Weights of a small GPT-style language model, trained from scratch on English Wikipedia.
Size: 12 layers, width 256, 2 heads of 128, MLP 768 squared ReLU, vocabulary 2376, 9.11M parameters.
Each number is 128 + 32 x the weight over the matrix's rms, rounded and kept within 0 to 255. Layers, rows and columns count from 0. Numbers have three digits each.

# up: layer 9 MLP up, 768x256, rms 0.158, rows 109-155, columns 0-63
# down: layer 9 MLP down (transposed), 768x256, rms 0.133, rows 109-154, columns 0-63
up109:128108111093144166156125075112119119149142130213091148175107066156164109140115145153119102137196164138105081091102120140137143083198106106124128150115095155131097168088186055137118142156178127
down109:162129118218122207083118145129143117085121107129097136121110099174054109060114103072163083167128117149086114065142107174153173166080131137091113152149130108121140117111157185160122128122124148
up110:115158120165113095092163151118174101083149132060062148210101101162068166138062176132150168147125171131100174099104168106202148096108121152124109125178168115139109162113161134104129121118202097
down110:114138155185121082110101091131130116138132133118105137121133140078147102159203110124188125153135144155149136172115199134203120104167075147104098138097156098160193135151125154099121121117106125
up111:143145144138009119129090111108130102145174210120124099159090168110102168124089160109166120159120083050119139139149182101104115118156140096151137178168126143122113159093180126121153160150179105
down111:116083165163092088103190122141121125164176144108125187133092135126141159130122134039097045058163167133179113137155090101095142239099109182123124129103101171148107140085103179127127126205103111
up112:089116162154115119183195101123066135137135104126124083170189128113122090095130107115098097129135115152139150140136179134091181155167111080142132104113089133107112152114131151146155144122130119
down112:126132118138167139147152176103161114122131165099108144147122120082169156108100107116202114124075094090164170078082194123116160124133115111089080102188124167083065132194160148196195117119134111
up113:124121106144136153135090090134184139135074019125115136113139115143082124143088161092225215106138151131084165089149121081100090098130125164125127117129145036091110102177092153131208092124133093
down113:133048156143129227094088162131126089161119109093162137157107156092124129188152071113088137105147091161139133123125116114095117076080112128096061125140133146112111125133162159077120116128128142
up114:076113101111107080162171110155098071151108105120125176081095119149131119114097180209134180174091116153101161100120115137138087157130085137111113134155113086104077143153070060107118176152142147
down114:151135157137160178097107083115112089238172110073102099163172079136139184123067157145145146175178085150132094129146163155167163114124151090149083086125161070127153115125117169108099113166142184
up115:188163211152110139117156096081110190079139161082134096183047103105101154146119158054060176156154121142127082077131146158093109167118118133079167191173173139133098129112153126110109095161092080
down115:127159165136131112141158164139096133091102121113118155239130147109140114103095143114134149139137143176059132098206047181138127160065089160126138086048116183120111099178137113129110137123165219
up116:139169125176103045086115096204118122161152116153159111179063152083089119106106151110148158104100095123113104122172133110166095144143140075108111132159101183047154123136139151152157169092164135
down116:117091115101121101113161206185034169171140101123175164094158133049097146142069158065109157116069139117172129112182124042183152209106070113099090107166129081111101098135105177119166181105189193
up117:116146160114101105110113121163078141160126088129125069120128150133126159125085123115127113100148118146091136097146136066110100115088123094128127166175132116137174113175122104052160164141079162
down117:146165076118093168122095148139077109083133077137087163120176124118140138105125187152090156158148172133162144109086173129197103168052156172155090129067150147111097060113144126205097083179189164
up118:050111090133194143122100112175118129079144155083115153151048178155134113218166103137131173166143130119101106118099152153143157104162104012148173104116088168121133143101192093079124090124114071
down118:137112104077127152111141076103136122168124116165138115106111059059141114125146085162162151117170121204095113112098139196151146120163140131171091061122147103139118136095116158103127148109092139
up119:107104095051158159172153126113117115143192094116057137141083141152124114115111132133138161122161129126077119104174143067093180174136082095128118133111148102124133130150133089134129145157117147
down119:120119123169064202132152173126103116088156119082172081085106157108107120138076140112169109144107088083176192199185200099117138107114153102092126118182075197097121156168117045162100108090122172
up120:113098106193113073151164159134078144124150088150167078132111120117107114114129146168189133143124185076203162095178200077137167119176126122113113098110104053086156126169131097101067144172131116
down120:137164126068112144109110123086140085099123164100126148109103095149109117123123097126132139153155157143150163183128166139065145192104153131137087144091149121141086082138121141224123119155118083
up121:136107101123127127105196112160110076110094149118161094098172120155111135116140103155144096103122149095077123171068204195119143155179165118077082140114167168124071186047151084167117121087099147
down121:141084131121151109096152087159134114157117135194093151076086152130103209124097147099106172138134085124103104167133106084093124188113149096128184120082141107125078117113117170112180078159082187
up122:209131160104116162168118064146169131152154126101172120147103137132127126124133129164153138129078119171153155131106158140082108138141171139170131145155127099145127151125109100164131070102109036
down122:107094154157127078093081131087086141120097158152128086167094083129074121122116078123129139132128145147120109092178145105179186152115164108155127105149163130118106141166175077052125084146151122
up123:088099131155148168138126157151167133099148126104093109132099122100098087131065126115128125148084107108125118154128100087195174099137106120103135110104119090122131170105155139138113161108134133
down123:125118162177100149098097164156124088116087105152146078105129124162104138158085122131100120107171108106147104172103076103152165119103149108084160095102155158128133170134120173134147132147141123
up124:111199056149099142118163160081122098177069067163206098113108121153149076183147115125074109146112172150125132169125125091087174151166118105130146093118087110139134125167117189127130124093121136
down124:132106101131121099058126156085117077140129127115127153127124155131123156121146094090096119068083153186089112107137153086187206087141153120142166117117121143141157140073112156166119171121146130
up125:128137149129100131165124058146170089158108124109125126159122138154105135110160122126176139140105176101119134112144096100114085114097119169147155153095119148063177153159151101103095145140111146
down125:109151111157154153072144169154124140107101165157157126092153106175161125158144123170133112137138148081180116097105154175132195152134121160068079108104107091153157161084078103132075123105089116
up126:143089088174146176199110150118062123124154178088111043085133114121120141243160110172109133134168151115160170109145142161138122182134049150132145092164075157142091151136151091163029139146177104
down126:108123085094073174084177107134140112144137113193108063148163145123116150095124129125177166161112052126108088156169112122123164134164014117096107158104184162124185159068104158026148096145136105
up127:126164103136133130144105216127096109154160191116086105148148149155116137166066109133119082185169165067109118058148161169122142163184165162101079063120134161182083110186133130119170125101198145
down127:146097103205162170212164123135170169106164107125128163131138182121113158158110109112178129169127103153214093108196129110157058137153171142146165096147105129142122096074081169138124157135138139
up128:099073090158148118127199081201098192086136101160098100074126123118148124106173148158080177126100073061110102142149162114119117123146187150165095133141112146106165138150144090157092188105164102
down128:169091140172160094124104118125126121148072173097100147111215063179145141158165116073156067119149139102133094082109105137147129146137120129136090152120161126185096109120093149162149094121113067
up129:091097151092156146064154142133146090123082119112089170208173104131124127147165112129127103193128148066096108125149108095199125067108143101140122159110115143151110127149134102085153132107092154
down129:126153151116156152135133113134160116114141177200038115131097165128052129154097149133119058211119176066107202115074160139139129137120098144111186133120124141100116111116130088118189152104147151
up130:106152088152112149127116059083163127192166171118109181115129115157124194136173089159148121130166142070181147119121139092137102111132114151152134085154166136131142151160051110147084151105105120
down130:159109112093147113122088187118155119124129173109092095125160090138102129098131136094136101088067175079139143129138101103121141067121131155148184143119098142166125114091123110137092138167124139
up131:158129108130153129096142128095125128192153104138085109183062146139103121086109147140135135108101173108124069132108122174164091061235109049149132049066059135055109129185114167116210130109180153
down131:117140090056107120119135088116140155111165083122216167185164140186138058113148137146124097138116130144119119101167091111068176173095132085150141050157154126087087155115120218141121084086114104
up132:115091143117061056116098129141099096125126182173172123110123117165109061128092149119060123168070136119126173103114157111099171138163112143117117111102096060158119153108140135146087150144143094
down132:126075190126083150146123155131156134131128145139084166088164162138138158147149079128062120113106110188110113140108129153125113128106173131112128141058149137123151163156177207167102109148175147
up133:162141116120063129129168125170131136118155060121111151141103162134102092140188136166155173116091142103172144125087143075136088149097111137120131133109108157135135176125130124104123122156126059
down133:147079209164017117098106103158134148110159173127078117149113128095155156126080142085085094163141158140157151155167081145094147153129087051072120168142143113178102134090106120091047086095196139
up134:079116088103136145168163163146135162117128155148132117175117067164084114193122133060145145092162124159123140210104153128128135081136200164087130113093099119076132110144065128108161143084150172
down134:061105149094093131147090154062127092102141108141094151130144136095165161177068106112076132086181184095143224083163048116119123081165221104137125091113114175147087163125086156118099157177048175
up135:120123180098118140139105074118083130075204170149164139155099137143116118117184148142062129120148144111108131149151134098102083120137123152093180096083080151139090142142090146127157096100109131
down135:096098149164136120138139145128080122150114124186161126107161115196079148104128098106156143082116079099160164104136139121163114071142148122141097099112097098112147106127118115080120120160112159
up136:127101119135123161107149111178112132177131116136159164124131104086137146165140147124158086091191155100118166148119116167105138126141121143134144122158127126126125162128114170111143141145165168
down136:122140149121122044175104108138171149098183133121081114136130133145097147142102121159104126141082119172149176147125112092131086118140133121131108111100122151130158088110135133103108090152076080
up137:155153134086219136114154163143123108106116136069128127135130106143155166114149124082230120130076129157172105198182121123103170154198176078119128116095106168147126143145157157137122139132165132
down137:162104150104121141201100195134166160099132131131061095110157143095168136116164155136111115144139096087075114163144090135114144150127131102159102149156151141058061131131078102149181088060109095
up138:124167088140192158146144114144145107085195119106152118086095118170139123254093133177128134165207131133218113137057175133155073123169153144146124118118079152115183129153185086175097186141094140
down138:187165139109197112061090131092092170176085106150105097104070089143014218141142146125117121129190071108147118109100179108163105171134186163111067135127126084179155111143155134054097164114145156
up139:179159095205154164133150172151148123143127097113128111090098116172105150097128116112175132178137152138136139108115147082190155137118148143095113122131057105111145087126074134122086095172121128
down139:141141096097109164150162236121111112063111069182133103164127108148162125131149131112125153085102097125128092168113103138103194104126108227119105105111105126171163115143125102054160156196108104
up140:112095118148056161096163145135146143094113120037101138166120089156085157168112188157087137157144156159109152073119166141126047149121138128060112148219087101159105119087094106095148144101127131
down140:114127086088163172148159080135169105126135110096180157117056150151144181151065074175128082094117167145113081099124145097080194127151138182136152075158117072139128204136153066095132092172124186
up141:083085131137129139053175108133159144145126026111151060174052170159224193110182161142136120075146098118143126163094155138109108161090129161104174114104098150134120120145116191134113067052145141
down141:032117144112175160107190125082106170189105156144184137173127145176167153083097154124108102154123138158134111087114116141132128119143114093094171103095147190169117090182189150159149178097102176
up142:127090060153119067149145154182134188173117069104097093090134142083098135095163114157126079172128148139147106146124131102130163119179103115140171139073049094087133149137129144104164169069116121
down142:096066152130123129122211143150135092146109115060080135184103145149124119070120075142083111138060143123172113113115137121145170103170089144221118109166150158141068130141150127085087096179163165
up143:096135183108118210113122131143126082156192159127139106155123141105119116105148111227077138137223133099152161110093161092081095107135069110155108194160206160137160106144118129150144116091115152
down143:114071131130045149126106137103123145102128173160100096146147157100086091079124127160092114165144136143142166148114111095090144062116132102131095126165135085146120115062156122093218140187167131
up144:102112125147143125115134128105140102150120134149106132102135139134137159133131122113102116115116116110134154120132111157121130129132145134130122123151140126123131121135136150126098169137122117
down144:154143095090108118146140131131091147116134123124138110155099083104151115130112110138144133123153125135113114149120151107125120117149125111109147138098133110124110150134101103152153086090145124
up145:127139144162149131121138088128146181107129157135126089145127130153127150152146146146125133121140093131145137153078097099145117097112135152142095136160178116085123143105119100130069128137071151
down145:131138136082113104167133164168109142129153114106126109070125105093181122148110140115115162135099102128130134102124146141107117123154141116125154167130161178144144086083110147088167098090143114
up146:149164121152101147103141167118158110124152117103098136110091117169155101152151146105044151100141120067095115096098112153092086154093150133168107176076156147167071141105177100129086178158146190
down146:169114100064185102092121086154098160112168125137112113097130167090143149138145163143148145028168144087120153110144098162123106129157118104097189098133150117120108153156211145143126091053087155
up147:125124139130122125118139119119135128123124131145131131114148148138135136159123132137126129144114130112143125116116116120114131104105135119128114115148122120134134133135132130136119162131114133
down147:146137085093109119145143126135111144116142116125139119143102087117150124133119110135153137130165114122114129134113150120116109137157136110108129145096135124120109158126094110167162104105155110
up148:098113131129156161142170078164110108171100061101135139169115124125153142099126130133096143163092086074147140108078204109156127080131114159073116106147124157136133098141175140111209103110134081
down148:151154149172158146173109082119207126134159134186112096145144118162102100113122127144059126183119146138122092103118177118129109119174084149168100119149076168148182092100167121108128176137182210
up149:104121169109072058147096067119135111140158157155117168102155152141171079135086136091073113026097058173148146106133152108103184136213137107078106137118077067147098138150140144150107131100188071
down149:127116118120064106126034113134130112174161203132127182083124114144136143098071213112065095195069074187164164182123141127101141116135111078092050170037107093156059142120125160144107134062203114
up150:204151183104056073130178084174159151125117138145156177193111114128127113165165061141133092041172173148117150142122133137166032154116095037111166108151159122099135164105158147145138146130103139
down150:184150146134132133117106046115147093110140105151170180197120100097119101155113136083091158153149099139143125068146170108127079140127217094206176185133184095114097139143088124081123135110142105
up151:141135051151122136171159102138114117091099158161135105134150083135118149141138043140170091122103152141000138117171160123152014068139153081133114146116125087135109163158103102144134132123145164
down151:145111126131118137171112168162142092180147138148054160136142122123184135121149075160174100144113129132145111179144148148068146119123177126127051125137115117109061115100138161107071183170163083
up152:109144218141075070183069153134162176131133173151168138149067116073124126097122174160123046174136134141108122162090118150112102113074144140094063179144176158095166115116142094136105134105117130
down152:097134062127100119121105125130178162126086083128132188200108144116097125146074129211156108119115078100110158178088093117169173132136104131124066167205116113136102105177172196110158123125097177
up153:168091131093094151151159150129206150152144133179143071156149164146176132144067146126145134176192182063140155161157117122114142124136144111091115148119126143132085145112098156139134153047114160
down153:128036099154126125132094157165097180168117151112128130070118155131124185104159139136140127086117096122124149099124165133153192139139122146105084141119064134100140126175145142189138129148123119
up154:184170144173112145162139152092114116142137127166147107163149117127154134188114072184129115106103099151107146095167141082149156100155167138139181136137126119111163147126084102125106181045116132
down154:125139130133123162112143147089123123108138119132149151117061138155108111150127112181130125192119154157127164142162084132096130130165129172174134154147208130117173108134114158076078111136145133
up155:093137084168130165127097141176122121196146139143106170151122160105155160136186093160141097107144124133137105119150137173151143123151149113027129131116118078086152139127177169127108078159132125